config = dict(
    num_hidden_layers=12,
    hidden_size=96,
    num_attention_heads=2,
    num_key_value_heads=2,
    head_dim=64,
    intermediate_size=384,
    vocab_size=1391,
    hidden_act='squared_relu',
    norm='rmsnorm',
    norm_place='pre',
    norm_eps=1e-06,
    positions='rope',
    rope_theta=1020.0,
    rope_fraction=0.5,
    qk_norm=True,
    attn_scale=0.133,
    bias='none',
    tie_word_embeddings=False,
    parallel_block=False,
    extras=['local attention windows', 'exclusive self-attention', 'value embeddings', 'hashed n-gram embeddings', 'a smear gate', 'learned residual scales', 'capped logits'],
    init='orth',
    init_std_qkv=0.0613,
    init_std_o=0.0761,
    init_std_up=0.0878,
    init_std_down=0.0878,
    optimizer='muon_variant',
    learning_rate=0.00734,
    beta1=0.95,
    weight_decay=0.0,
    lr_head=0.00466,
    warmup_steps=0,
    schedule='wsd',
    decay_fraction=1.0,
    decay_shape='pow',
    final_lr_fraction=0.05,
    batch_tokens=16384,
    max_seq_len=2048,
    doc_mask=True,
    train_tokens=129000000,
    max_steps=7874,
    dataset='wikipedia_en',
)
Each number is 200 + 20 x the weight over its row's rms, rounded and kept within 0 to 999. Layers, rows and columns count from 0. The size before them is the row's rms in percent of the matrix's.

# up: layer 4 MLP up, 384x96, rms 0.0878, rows 136-171, columns 0-95
# down: layer 4 MLP down (transposed), 384x96, rms 0.0878, rows 136-171, columns 0-95
up136,108,203,192,199,214,197,212,190,167,150,186,232,212,203,206,194,173,183,173,158,199,207,182,204,180,190,184,182,228,213,200,204,214,201,210,190,221,198,167,202,229,186,165,215,189,206,212,194,207,181,197,183,191,185,187,219,184,168,193,250,175,173,204,173,202,175,176,179,218,221,177,198,220,220,229,194,228,194,217,246,224,237,196,203,189,181,177,190,173,204,192,165,185,216,226,187,177
down136,112,219,188,190,200,213,214,207,195,186,191,196,231,248,189,185,200,169,195,179,233,167,166,219,225,223,178,218,193,214,196,188,194,178,171,215,203,231,194,190,182,194,238,234,209,237,205,204,180,163,228,196,183,154,190,178,179,185,176,217,204,183,188,203,211,188,178,193,203,236,191,210,209,220,229,166,237,206,210,196,232,207,227,209,203,200,218,205,178,185,187,222,188,217,211,225,185
up137,091,167,188,224,196,206,222,191,178,181,216,223,255,190,206,220,179,193,194,205,177,163,215,219,200,202,201,167,193,205,226,221,208,207,225,185,212,229,199,183,213,221,158,191,176,226,227,190,227,219,190,221,205,174,178,204,193,238,201,197,165,151,192,171,189,214,219,178,218,221,180,204,174,195,188,195,201,199,220,210,215,205,221,202,180,197,205,170,187,239,224,182,203,199,192,202,163
down137,089,197,181,212,207,191,184,213,185,192,151,156,176,202,191,178,200,182,205,201,213,164,212,185,163,204,208,211,226,192,182,217,156,175,208,205,202,200,201,207,215,190,178,199,196,207,218,238,169,195,207,200,218,174,199,221,216,205,167,213,216,198,199,230,193,200,193,221,224,227,191,210,203,184,239,209,186,205,197,178,206,228,209,203,176,164,221,246,208,197,212,218,163,178,227,157,230
up138,097,214,192,234,204,195,199,197,183,183,203,194,207,199,179,209,141,176,200,196,214,196,174,166,202,212,227,170,214,232,204,191,192,171,198,203,167,203,215,210,219,207,176,163,199,206,202,170,200,214,192,190,222,209,182,208,213,195,212,199,200,185,187,161,154,204,228,170,210,212,214,192,183,194,183,148,168,171,197,187,183,177,203,175,214,184,196,201,224,178,163,163,197,240,182,207,207
down138,097,188,216,209,177,232,198,190,229,187,197,169,184,192,194,214,184,195,183,207,206,225,208,179,197,189,206,241,190,200,197,224,244,156,205,174,195,187,195,219,202,202,191,192,206,205,188,214,218,200,202,176,197,201,250,205,219,215,175,158,187,245,184,170,226,238,210,179,229,169,212,227,195,220,208,177,196,200,169,207,186,200,192,224,201,227,197,184,210,237,220,190,202,193,227,224,163
up139,107,183,215,206,209,158,203,225,214,171,165,209,191,199,198,187,218,199,206,223,194,214,210,196,213,192,234,208,200,210,199,206,210,150,172,211,204,157,217,180,197,203,210,201,208,234,217,154,207,195,181,202,174,183,187,172,190,183,148,171,209,178,188,197,183,174,182,186,231,214,219,204,194,179,211,239,210,191,211,161,180,234,190,173,191,207,187,213,187,215,222,190,175,232,223,210,203
down139,106,205,188,188,221,216,174,172,225,189,192,200,218,200,197,218,196,189,220,225,200,201,210,214,188,173,189,181,207,192,227,242,179,228,211,174,204,214,215,214,211,182,178,180,197,176,229,192,156,197,183,228,200,203,204,219,213,215,246,166,207,208,209,184,205,181,188,187,186,194,211,185,202,189,200,224,202,204,174,187,216,124,215,209,174,208,166,199,168,201,223,238,224,193,213,192,236
up140,104,234,230,194,237,196,241,190,201,178,183,209,226,218,216,217,194,201,197,167,222,183,209,221,159,205,212,207,229,213,211,212,172,211,212,238,143,198,197,193,214,187,218,210,205,196,199,210,206,228,227,224,234,184,200,193,184,199,206,218,152,167,166,195,214,175,193,209,206,190,203,185,179,184,205,176,207,168,218,229,216,224,185,198,203,173,181,184,191,187,193,218,164,206,187,202,187
down140,100,206,187,178,242,178,187,202,182,231,220,197,198,221,216,182,201,217,175,176,215,186,212,233,199,189,220,210,228,185,206,191,142,203,214,212,175,200,246,209,193,209,198,184,215,195,203,187,179,217,235,211,156,202,197,189,194,206,160,210,221,213,185,194,209,188,183,210,207,213,214,192,200,195,232,197,221,180,208,209,203,239,170,161,221,185,220,146,187,202,215,197,176,225,176,190,212
up141,099,216,217,235,207,216,227,190,203,185,211,200,157,201,184,191,198,209,207,188,227,193,225,215,151,206,216,202,246,203,206,183,176,221,189,182,202,197,197,235,188,214,209,198,181,210,236,161,187,200,198,193,189,211,202,180,171,214,215,180,227,162,213,222,206,260,172,187,178,200,222,204,210,205,199,197,224,166,214,240,214,180,179,185,225,194,177,216,212,182,211,201,184,233,204,201,219
down141,100,184,236,207,193,235,243,211,192,195,200,164,223,187,189,214,221,232,181,229,237,227,202,177,217,227,229,228,211,226,201,204,181,214,187,183,215,179,199,193,174,231,233,218,171,196,213,222,204,196,211,176,192,208,201,214,183,201,172,175,219,203,222,226,193,199,189,217,195,181,196,183,215,172,236,184,186,186,221,203,239,179,203,183,216,240,202,188,204,182,223,186,184,194,194,239,193
up142,105,201,209,232,196,234,229,175,195,222,230,217,197,193,226,224,228,203,221,204,204,195,211,162,201,187,194,212,183,196,218,214,211,164,181,230,197,212,185,212,166,198,173,239,202,183,193,198,168,248,225,202,208,183,172,200,191,220,201,185,197,181,191,213,162,184,189,185,198,191,218,178,192,182,219,212,166,205,226,184,180,182,220,181,184,202,172,224,195,162,170,205,183,173,226,169,185
down142,106,215,187,185,210,230,220,232,169,206,229,212,158,202,199,223,153,194,207,208,195,192,203,233,215,183,204,176,207,172,188,176,222,189,201,204,183,203,187,236,185,176,180,204,216,188,184,217,219,205,200,225,204,207,220,199,202,214,231,187,214,197,222,174,170,208,227,190,198,227,209,180,212,215,205,201,218,173,170,200,163,196,137,199,204,184,198,208,168,209,192,234,214,222,189,243,201
up143,094,162,210,228,195,175,190,228,168,217,196,154,189,176,198,208,202,214,192,181,191,201,207,203,220,177,217,194,164,163,244,202,188,209,149,211,203,207,210,182,206,191,215,208,214,236,199,198,207,188,182,192,183,221,171,207,187,205,202,204,190,171,179,181,232,165,219,214,209,233,174,194,210,171,212,204,216,170,210,197,179,177,157,220,209,190,165,192,186,184,219,205,188,189,214,165,203
down143,094,204,197,185,209,204,206,194,197,192,207,184,188,187,172,200,162,183,211,185,188,192,167,168,168,228,195,201,189,201,173,189,183,160,195,185,174,195,184,246,234,198,198,204,196,184,201,208,216,230,196,204,203,189,159,169,211,215,207,183,195,167,243,196,171,206,196,176,230,219,197,233,160,201,192,208,182,185,163,179,196,210,195,213,188,167,188,191,161,177,208,194,163,211,188,181,234
up144,074,214,253,191,246,196,212,183,181,203,174,195,185,207,193,177,193,178,195,227,190,165,177,197,165,223,176,197,193,187,191,168,195,193,213,182,191,230,201,210,210,195,144,229,186,203,188,186,224,240,196,167,200,220,202,222,200,195,174,190,209,182,155,197,222,168,206,190,192,193,216,224,209,201,191,222,200,208,148,193,198,207,192,199,203,212,198,210,205,228,210,182,202,201,227,199,243
down144,086,203,232,220,195,150,188,224,187,180,198,191,209,177,202,241,193,192,173,225,219,208,205,220,231,178,177,194,207,216,177,198,180,208,205,200,213,224,197,188,207,221,201,207,174,216,227,219,203,201,198,235,192,220,227,214,161,209,224,194,188,214,229,180,183,174,186,197,202,166,207,179,207,207,189,205,180,204,208,161,202,208,249,176,201,176,198,190,243,245,187,222,174,196,201,184,166
up145,105,202,207,212,194,221,236,196,185,190,180,176,209,197,188,206,215,192,199,190,214,180,208,181,159,215,193,191,169,196,194,175,211,196,179,211,207,192,210,194,167,198,197,212,230,207,214,177,182,209,196,211,220,204,179,227,209,149,161,192,209,202,193,179,248,233,198,195,196,206,186,244,206,209,238,209,169,231,206,198,200,242,185,220,231,237,162,189,165,182,223,217,213,179,183,207,210
down145,105,197,193,223,190,216,221,195,211,193,219,197,210,216,165,217,181,192,177,171,223,221,209,173,200,224,207,191,201,225,203,187,183,191,212,217,176,173,211,209,206,191,177,165,189,191,193,212,186,197,186,245,182,206,223,225,186,144,194,177,212,207,219,176,212,202,203,182,219,219,160,198,205,204,207,182,230,191,196,221,166,248,209,200,231,226,193,210,209,213,209,244,194,192,182,250,172
up146,114,217,180,230,225,196,206,226,234,165,177,185,205,205,211,175,202,203,180,231,181,154,204,223,201,157,181,194,202,182,202,214,214,216,189,241,201,192,224,198,154,198,146,215,207,213,185,185,224,173,214,190,207,230,187,191,204,183,195,220,216,207,157,195,221,224,191,180,170,192,218,193,223,209,209,226,186,199,219,232,197,183,197,240,206,215,206,199,207,194,176,214,217,204,174,201,211
down146,116,213,173,183,262,197,212,200,204,150,173,183,187,198,203,173,202,194,222,188,177,192,217,223,179,209,183,200,200,180,192,221,170,218,175,206,213,191,213,189,180,224,186,177,203,195,200,189,212,182,179,216,194,185,163,158,193,218,218,215,225,203,168,223,214,215,211,204,190,188,201,212,191,217,196,212,130,180,238,210,177,224,188,208,225,223,214,182,217,213,208,192,217,201,198,227,207
up147,095,228,201,206,208,175,216,213,207,181,203,195,187,226,233,198,211,167,187,202,193,215,206,185,209,180,210,207,191,226,175,204,200,199,177,229,214,213,223,170,237,191,234,186,209,173,220,230,204,188,174,217,204,225,188,200,162,198,184,191,230,183,264,211,209,199,166,179,199,197,222,204,192,204,213,216,170,239,181,233,206,180,224,213,184,179,207,174,211,195,208,190,171,168,232,185,192
down147,101,193,197,216,197,222,186,201,221,195,216,184,191,234,178,196,138,209,231,228,195,189,223,228,180,209,190,162,170,216,200,186,204,161,208,207,219,204,206,196,189,218,179,184,211,206,199,234,176,205,204,219,159,196,236,205,216,169,176,184,198,202,210,184,203,186,211,196,183,209,171,203,207,232,214,165,177,258,220,193,216,172,194,226,221,187,193,187,211,193,182,202,168,182,210,182,197
up148,100,206,193,224,205,178,220,198,188,231,164,227,182,216,241,197,238,173,189,196,180,200,176,256,207,211,174,214,208,213,198,193,220,195,199,181,226,208,203,178,203,231,185,185,230,196,202,177,162,202,191,239,217,190,181,202,224,241,207,212,187,191,231,181,177,203,159,185,192,201,225,221,206,204,201,231,192,195,177,199,156,197,224,226,204,215,187,198,193,186,212,165,200,201,197,177,204
down148,104,229,200,228,212,231,194,205,196,206,208,207,191,207,209,227,207,200,181,191,182,183,214,213,217,195,197,170,238,209,230,182,242,198,191,199,217,207,233,216,201,206,207,178,218,215,182,181,218,191,205,201,217,210,194,203,214,198,188,178,205,164,209,178,184,215,204,212,202,184,167,251,190,218,178,158,205,191,241,191,193,151,177,194,209,235,143,199,179,245,188,204,223,210,192,194,185
up149,111,217,182,175,231,188,194,223,187,220,221,208,225,206,196,197,196,175,211,190,198,189,171,215,191,164,218,199,180,240,171,200,210,194,196,222,248,211,204,208,199,214,166,174,219,236,208,180,182,236,242,181,164,203,213,241,198,166,197,203,183,195,209,194,172,213,210,198,182,182,197,221,200,202,222,219,184,194,186,190,178,206,161,202,181,183,251,214,193,180,197,187,220,212,182,228,205
down149,109,217,181,174,217,189,201,214,195,182,199,135,214,214,180,213,213,201,184,199,214,234,186,206,191,167,191,198,189,229,181,207,206,200,208,174,241,189,193,180,203,211,184,168,194,213,190,239,209,250,224,221,175,202,203,215,221,209,208,217,201,212,220,231,167,178,207,167,200,165,200,207,216,198,203,204,195,197,185,218,192,208,191,224,210,154,239,239,200,191,199,165,179,201,198,208,224
up150,091,189,228,204,257,182,191,205,215,187,194,252,204,204,254,189,193,212,208,190,213,188,168,220,197,237,207,160,214,174,199,206,185,205,202,220,202,222,204,190,215,216,201,223,213,188,221,230,179,183,212,179,175,203,188,209,188,194,207,225,198,211,203,177,190,204,180,191,183,227,196,213,223,236,203,218,174,190,226,245,225,225,188,186,222,241,185,191,172,192,223,229,197,209,197,194,192
down150,098,202,218,219,213,228,173,215,226,207,225,214,220,202,199,226,169,198,206,209,248,204,185,196,189,233,196,200,191,189,149,213,181,177,222,222,197,188,205,218,197,182,176,186,174,232,229,210,191,175,234,194,188,177,233,189,198,250,205,196,206,186,199,196,192,211,174,230,198,189,216,208,212,165,216,189,186,186,240,191,188,181,236,225,195,190,208,194,214,171,218,183,171,216,232,192,207
up151,094,194,179,173,159,208,237,183,196,215,175,211,172,191,173,165,195,211,208,212,161,183,193,193,242,175,168,217,170,212,208,214,194,230,185,222,157,217,178,211,210,210,193,216,167,210,173,214,190,213,209,208,198,197,201,171,212,215,182,190,176,195,208,207,175,196,191,152,221,183,195,202,208,174,183,191,210,194,187,223,188,164,204,223,226,217,182,181,209,233,206,222,190,185,202,169,177
down151,096,172,221,228,199,201,198,215,186,231,199,181,222,198,169,188,187,210,215,219,211,206,201,206,219,179,193,219,194,183,171,205,201,195,177,161,206,181,183,248,187,200,189,177,189,213,204,191,217,187,262,201,216,215,173,220,183,186,215,190,196,197,209,196,194,206,173,200,225,187,158,192,201,218,184,242,204,167,203,182,225,185,238,222,236,213,188,195,188,206,168,229,218,245,205,213,183
up152,101,181,176,186,243,190,216,198,227,192,204,203,224,207,211,168,193,179,202,205,203,204,182,222,196,186,214,202,217,179,167,194,166,209,193,195,219,189,186,217,227,185,188,185,209,184,183,196,165,223,185,208,187,213,162,214,169,199,237,203,190,227,225,198,231,177,162,221,194,197,158,211,198,161,214,215,169,181,219,185,231,171,186,202,196,239,215,187,172,171,218,224,183,220,219,208,206
down152,104,192,182,176,201,193,189,192,221,192,213,218,186,224,191,194,199,180,195,239,218,231,182,220,214,149,204,220,204,210,209,201,188,218,191,230,221,197,170,192,204,186,217,157,179,216,175,174,203,183,185,212,196,212,180,216,177,201,167,175,207,228,151,156,202,207,214,197,166,199,233,205,194,186,186,161,178,207,218,200,207,206,185,208,184,170,233,174,217,183,233,203,183,223,190,223,209
up153,122,208,194,189,220,156,224,198,196,155,175,203,187,209,183,159,185,228,199,182,185,201,216,211,207,207,213,205,175,196,206,192,182,160,176,230,195,203,188,196,175,160,159,217,216,200,187,189,178,175,187,203,218,206,158,201,222,180,210,232,213,210,189,211,232,216,198,190,197,222,214,193,226,196,172,168,176,181,221,197,198,208,200,208,244,190,230,217,200,192,212,195,198,243,219,234,205
down153,113,191,207,217,208,189,256,221,186,177,174,217,174,205,192,198,198,198,199,178,214,177,197,201,202,177,172,194,187,182,187,203,197,152,143,193,194,191,191,192,182,175,134,213,201,197,177,204,207,173,189,192,203,213,183,209,204,209,213,222,219,202,215,231,223,210,222,179,185,201,206,222,233,182,191,224,215,182,206,186,233,210,187,224,192,173,205,183,174,203,206,192,242,179,217,224,225
up154,096,232,195,194,162,216,186,172,149,223,205,183,211,182,184,180,223,198,218,224,188,178,194,195,189,203,212,143,185,231,195,210,235,169,187,195,181,229,183,224,204,220,207,236,229,186,169,218,196,217,232,212,204,192,194,246,186,225,191,183,221,210,223,187,179,194,220,183,168,223,178,198,199,190,192,184,170,224,229,209,219,200,187,208,206,213,199,218,227,194,194,196,200,214,212,191,207
down154,098,214,175,187,171,264,220,193,227,232,205,221,194,205,176,175,209,218,192,200,218,195,188,155,177,210,185,205,208,163,203,221,165,190,192,219,192,226,210,175,197,210,161,200,197,194,217,219,203,199,195,202,192,172,202,231,188,195,195,224,214,237,183,184,207,200,194,195,212,170,225,212,177,191,184,213,185,209,212,158,196,175,224,183,186,205,181,177,209,236,217,224,167,217,186,182,226
up155,106,169,213,194,214,203,161,179,211,209,218,243,213,203,211,191,190,177,203,191,184,183,190,187,171,198,224,181,187,202,181,217,213,209,204,197,211,198,210,183,152,218,188,229,214,218,184,184,196,200,156,210,195,199,239,201,165,209,182,205,174,182,232,192,201,215,220,188,196,220,192,191,198,182,223,206,206,202,170,213,171,180,208,156,191,225,178,174,224,186,230,214,226,144,206,194,236
down155,113,175,203,172,209,210,219,193,203,210,199,183,187,182,222,172,218,207,200,205,193,210,211,184,203,207,227,188,194,191,218,208,199,212,192,161,203,209,197,192,189,165,194,201,199,199,198,188,192,171,224,181,145,178,210,238,189,254,181,228,193,187,188,202,198,239,243,217,175,216,187,221,214,175,178,151,223,213,179,203,184,235,213,206,191,196,219,179,213,177,251,194,203,169,202,209,206
up156,096,212,185,190,173,188,220,210,217,201,205,196,164,217,167,221,216,234,192,187,199,188,224,237,189,216,211,224,192,196,194,221,234,189,235,197,194,188,209,199,193,213,190,183,211,212,233,185,247,178,153,166,201,171,197,200,170,196,187,206,188,194,188,194,227,202,249,183,226,166,191,185,203,205,216,181,217,194,203,172,174,205,224,164,158,211,212,185,216,194,198,204,188,213,222,208,233
down156,095,177,212,217,238,190,202,154,172,205,157,173,217,215,213,200,152,171,176,221,234,207,205,185,195,199,222,176,200,230,179,169,207,190,184,220,207,172,186,179,172,237,204,195,214,180,184,203,204,200,227,198,177,213,218,216,200,226,189,178,195,178,214,199,197,188,171,218,172,215,188,242,225,212,208,180,190,193,190,217,196,204,196,227,205,218,189,216,212,177,191,217,175,170,196,238,207
up157,097,178,218,192,189,202,242,221,196,221,204,174,210,213,199,195,205,221,241,230,183,175,205,190,173,192,186,196,206,195,196,171,206,166,193,195,190,189,190,208,208,186,181,218,180,218,215,189,220,218,234,184,208,191,175,195,178,191,238,192,187,223,172,208,184,224,216,211,216,218,199,240,170,201,197,177,223,183,215,207,182,164,212,223,160,155,193,251,212,175,174,203,167,216,193,210,216
down157,098,189,183,188,159,210,201,186,177,207,221,237,221,179,186,174,192,185,178,195,185,199,169,209,198,194,177,192,200,223,168,193,174,211,214,165,210,177,188,175,237,214,199,185,181,215,250,181,196,195,216,214,192,206,211,204,179,200,195,219,208,187,213,182,189,141,201,181,165,221,255,216,232,206,195,213,219,215,188,213,219,188,212,203,204,192,212,191,185,219,175,184,251,200,186,202,212
up158,113,226,184,164,188,163,191,208,152,197,206,184,186,216,200,223,192,195,222,235,147,176,197,233,181,233,191,196,185,205,189,222,174,203,171,196,197,177,177,192,190,197,194,184,198,183,219,214,200,202,199,155,221,206,206,197,190,218,202,206,220,236,189,205,209,189,206,221,197,185,227,216,250,210,182,215,198,207,186,174,209,155,235,194,213,223,203,202,181,210,213,216,224,235,223,186,202
down158,109,171,220,209,179,237,190,195,176,221,199,186,214,223,198,239,187,169,192,225,198,187,225,203,173,221,181,193,181,177,167,213,186,218,163,185,204,176,189,204,214,209,204,188,190,189,193,241,208,210,236,184,187,205,194,183,184,156,213,174,220,186,186,215,198,225,193,210,196,197,198,186,229,229,179,212,183,205,192,157,191,203,235,219,239,193,177,220,172,194,197,208,233,190,244,204,211
up159,114,187,196,224,185,192,242,220,196,194,198,193,230,234,176,226,197,189,173,203,195,242,188,195,187,212,166,218,173,204,197,203,191,184,199,218,194,212,186,189,236,205,227,225,199,192,194,189,176,183,213,174,209,209,181,211,208,225,189,198,197,202,235,194,227,220,222,187,200,173,225,227,191,218,244,213,171,223,210,192,217,241,212,195,196,175,192,139,207,209,206,165,203,202,202,191,160
down159,109,207,186,192,171,235,216,214,202,198,199,176,195,210,160,179,184,217,192,217,208,169,173,232,190,186,227,218,208,198,181,208,212,148,194,198,202,196,210,214,225,218,220,198,184,172,197,220,176,187,222,182,148,204,180,191,204,176,183,213,194,229,189,194,216,208,196,203,200,184,211,216,182,198,201,174,191,179,238,209,207,226,237,208,214,193,192,205,225,225,181,231,161,187,142,180,198
up160,098,184,199,219,215,230,188,192,211,185,204,146,148,217,214,187,205,185,206,198,177,203,199,202,200,220,204,191,210,191,156,207,175,196,209,229,194,200,174,205,197,192,226,233,248,229,206,198,179,202,172,171,227,186,177,201,187,190,202,200,202,185,179,194,223,200,185,162,197,199,202,236,171,134,175,212,199,215,221,189,197,190,183,185,222,224,224,200,215,220,187,194,202,205,227,211,185
down160,102,182,212,189,217,213,179,216,189,191,220,179,220,223,223,193,191,175,207,186,197,195,214,216,203,215,211,150,165,186,176,194,195,205,233,219,187,175,195,214,211,216,200,207,234,195,201,212,229,200,195,188,245,208,183,196,180,174,195,212,216,196,200,173,201,173,186,205,212,184,187,204,174,175,200,203,184,223,179,193,209,180,235,200,195,213,222,232,205,251,136,179,168,226,182,194,168
up161,085,190,173,178,191,226,198,175,185,222,211,179,192,217,193,196,209,179,213,193,204,217,186,178,188,228,193,174,184,186,180,236,198,199,200,179,215,202,195,198,211,155,216,220,208,193,176,189,150,167,203,199,165,225,196,199,194,214,172,171,183,179,183,227,228,179,189,185,215,178,199,188,201,195,166,241,161,168,192,222,204,192,169,208,184,203,206,198,218,238,216,203,224,184,221,155,203
down161,093,225,223,160,198,205,207,216,165,180,190,205,170,160,171,210,224,170,183,224,187,198,197,179,228,209,191,232,218,193,229,174,233,198,190,180,193,195,172,190,184,199,217,220,166,206,217,212,178,179,232,198,202,219,185,185,185,204,193,184,198,179,199,158,214,209,203,232,223,221,200,192,204,189,176,177,169,185,188,219,209,184,236,187,233,212,228,217,199,209,171,227,211,174,181,187,182
up162,104,146,209,183,187,213,204,212,224,204,229,200,154,189,168,216,199,219,211,179,181,202,176,190,175,181,178,220,214,211,181,208,212,241,206,195,221,181,211,191,200,197,186,229,163,176,174,210,201,188,181,187,205,181,227,227,196,199,168,214,208,193,219,183,196,192,242,197,244,175,188,205,152,230,189,198,235,206,193,213,217,210,209,191,195,200,201,215,233,200,239,213,204,224,216,201,187
down162,100,208,207,226,198,205,221,177,233,200,188,212,195,184,173,202,190,194,182,192,221,197,210,199,188,190,206,227,237,181,196,182,222,187,207,173,206,167,200,182,184,213,183,215,224,249,203,198,186,173,158,187,198,149,205,211,194,226,260,224,194,194,218,186,199,205,213,194,193,204,192,187,208,205,178,178,192,195,166,220,187,194,177,219,240,211,231,186,212,232,207,251,174,218,210,201,205
up163,100,204,196,184,151,213,228,210,211,217,176,176,210,235,214,199,210,205,209,192,211,176,181,192,206,237,217,220,218,200,208,227,174,235,166,209,213,191,188,165,200,241,224,223,191,197,194,185,236,218,220,194,203,190,201,211,240,191,203,218,206,217,185,219,217,222,187,182,177,231,201,248,216,204,190,199,211,228,215,199,177,221,198,193,199,217,242,186,189,182,167,230,219,190,233,196,208
down163,104,234,235,222,180,181,199,189,222,185,188,207,166,184,219,230,226,213,175,204,190,198,231,200,187,207,195,167,198,186,200,191,194,199,203,167,183,200,184,221,210,253,213,183,255,215,187,178,206,242,212,204,180,191,188,217,215,166,171,189,181,223,175,210,186,165,215,179,191,193,191,203,208,206,197,172,227,189,196,182,154,174,216,199,208,174,193,218,192,200,215,212,185,209,235,184,202
up164,111,193,205,210,226,202,222,218,231,218,198,218,198,229,218,240,226,222,198,211,205,165,204,188,220,179,184,198,170,178,211,191,201,213,176,201,223,173,216,199,191,168,205,202,172,181,207,189,161,216,167,200,220,201,212,224,202,178,197,223,205,166,222,192,183,185,180,202,223,218,188,240,198,203,196,231,174,171,189,205,231,224,221,158,172,205,220,219,192,161,195,237,218,187,187,192,215
down164,114,180,207,215,212,199,218,217,196,199,199,193,189,205,204,227,237,202,229,187,212,175,187,203,184,168,210,203,195,204,233,215,204,220,191,186,177,194,191,202,201,184,209,209,218,207,208,205,172,207,242,206,201,202,206,172,196,180,182,208,242,194,199,149,166,173,224,190,220,218,176,204,221,171,185,201,198,166,223,214,183,233,189,187,184,230,260,174,181,200,206,221,160,195,214,208,244
up165,098,241,188,206,182,193,172,199,181,221,180,161,190,195,182,222,218,197,236,214,205,196,203,161,178,201,177,235,211,183,210,147,215,202,231,188,197,173,213,198,214,201,177,165,224,179,169,188,207,191,176,182,221,181,195,219,216,175,188,172,177,194,190,194,225,187,228,178,167,230,178,192,194,177,202,196,209,200,192,196,173,209,178,194,181,181,198,171,177,156,213,195,196,206,214,175,196
down165,101,185,191,185,156,224,205,187,205,208,186,200,189,211,165,178,179,181,226,146,187,204,166,221,220,184,209,170,189,212,167,221,206,163,214,219,168,182,168,202,228,216,203,209,205,187,210,214,179,175,173,206,197,193,181,211,201,185,212,214,219,202,207,211,171,213,204,237,225,174,203,219,216,205,167,201,187,187,175,176,189,230,217,244,201,190,164,188,197,183,200,215,178,183,179,215,189
up166,094,206,199,192,215,167,221,173,214,192,238,222,160,198,187,205,201,196,193,180,177,207,210,209,199,212,196,188,200,213,222,195,215,193,191,193,183,210,192,199,198,205,173,193,191,177,185,212,218,152,182,215,237,222,170,180,181,186,207,244,167,216,193,181,172,159,219,186,187,193,238,204,165,157,191,178,181,227,204,182,202,188,182,207,181,233,174,231,216,220,189,232,206,195,209,210,170
down166,097,180,194,234,210,235,207,198,203,211,201,186,193,208,212,213,207,232,194,159,218,205,184,174,189,188,198,200,199,211,173,194,214,235,205,147,195,209,170,208,206,198,216,185,216,188,185,204,217,134,202,202,224,154,212,215,198,179,221,193,207,195,218,186,222,206,221,175,178,223,180,195,159,202,180,210,210,215,209,181,161,200,201,156,161,197,213,202,201,197,214,184,192,177,237,207,186
up167,094,220,169,247,194,199,209,200,178,194,185,219,204,229,190,239,238,217,233,201,191,204,198,188,222,188,199,231,220,198,220,179,215,182,211,199,228,201,194,207,181,207,200,199,192,196,194,209,197,164,194,184,179,200,167,199,147,205,205,173,202,202,180,192,181,173,182,206,181,214,186,238,181,185,188,198,198,161,223,181,215,168,213,207,195,159,184,202,169,215,190,204,181,174,191,221,254
down167,095,195,209,165,192,219,200,168,185,229,169,195,185,149,213,195,205,209,202,232,237,181,224,190,203,219,217,194,157,169,175,181,148,196,203,189,198,183,206,225,213,192,197,201,197,234,198,192,199,179,197,224,172,216,228,179,222,192,211,194,178,221,184,220,210,203,210,180,196,194,192,229,189,187,209,202,220,216,193,220,237,194,190,244,197,220,172,181,197,177,158,186,190,194,195,171,206
up168,092,238,182,224,186,178,218,201,193,214,193,219,183,182,182,205,175,193,246,189,219,189,206,190,183,229,221,200,170,208,162,231,162,197,219,211,183,190,222,210,223,155,161,208,178,200,196,223,196,161,219,202,216,207,214,200,227,224,165,204,179,204,186,235,162,207,193,228,190,216,195,219,177,176,183,211,195,194,190,208,224,198,175,219,180,174,194,218,191,217,216,231,218,191,194,196,213
down168,089,215,181,210,216,232,172,177,227,210,206,164,209,218,173,194,223,223,228,216,215,165,199,183,184,178,221,190,207,229,194,236,207,211,232,224,202,172,204,195,223,190,196,184,163,190,208,231,200,178,192,186,187,201,215,217,194,168,175,185,183,232,214,173,208,220,176,205,178,209,201,195,209,227,198,188,192,214,215,200,202,163,198,210,246,222,181,156,214,185,196,222,186,214,158,185,201
up169,103,182,206,180,214,195,208,199,200,200,215,208,192,173,180,210,197,226,208,198,227,177,185,225,128,199,221,180,205,212,245,190,204,195,189,206,182,210,210,205,211,232,184,221,192,203,225,168,226,186,204,213,181,209,227,244,190,191,154,195,215,184,224,155,195,199,170,218,189,216,190,232,182,192,188,210,185,212,183,216,183,202,159,208,200,180,196,220,195,184,220,168,188,221,233,197,188
down169,103,220,192,202,167,186,171,200,262,162,245,199,209,177,196,236,237,212,154,193,219,207,199,239,174,211,211,191,230,193,215,174,171,211,183,197,193,203,192,213,203,202,197,189,204,190,207,197,205,234,225,203,184,197,240,224,237,210,201,187,187,203,177,211,219,174,155,230,210,214,186,183,202,200,180,196,221,194,182,199,201,194,185,195,222,196,189,195,170,196,211,178,200,197,221,211,180
up170,099,219,233,207,169,205,187,197,190,194,196,195,181,175,183,178,238,199,184,218,201,187,171,174,198,224,194,198,238,164,217,197,228,183,215,227,236,243,238,233,215,200,210,186,151,212,220,173,199,205,198,211,219,205,196,160,214,201,201,230,200,203,198,217,213,208,191,221,184,184,161,221,193,184,206,233,212,179,210,231,185,195,171,184,214,220,232,205,226,208,213,219,188,189,198,188,212
down170,102,179,226,216,193,195,224,198,229,195,183,193,222,182,188,205,233,178,172,220,221,213,175,200,195,215,202,200,179,219,187,198,201,214,241,245,253,188,186,207,181,196,187,220,172,197,236,181,199,228,233,186,212,173,186,193,198,200,187,208,233,215,196,188,198,220,168,210,163,210,181,219,207,212,168,191,199,178,233,213,199,181,153,202,209,183,195,203,225,189,196,170,190,185,208,169,229
up171,097,175,205,190,209,207,187,228,214,204,171,178,242,201,187,182,177,230,205,213,187,175,229,173,174,212,217,191,207,202,206,155,215,196,179,196,204,194,181,201,181,180,219,214,188,181,212,222,215,207,187,176,226,262,227,206,226,208,214,209,186,197,191,204,186,177,176,186,189,172,220,204,138,185,180,198,221,198,189,195,215,185,196,203,192,203,196,216,148,183,192,198,218,222,163,215,204
down171,107,202,200,178,203,191,213,204,185,219,197,250,180,209,191,184,211,179,204,217,199,197,220,220,180,229,212,227,204,195,226,190,177,205,191,190,218,207,204,153,159,219,202,161,228,207,174,204,201,205,227,206,198,241,172,185,186,214,170,216,208,210,172,206,225,215,206,182,192,246,179,230,191,208,169,151,214,200,214,209,171,195,185,232,231,187,208,191,218,188,233,176,201,194,189,187,191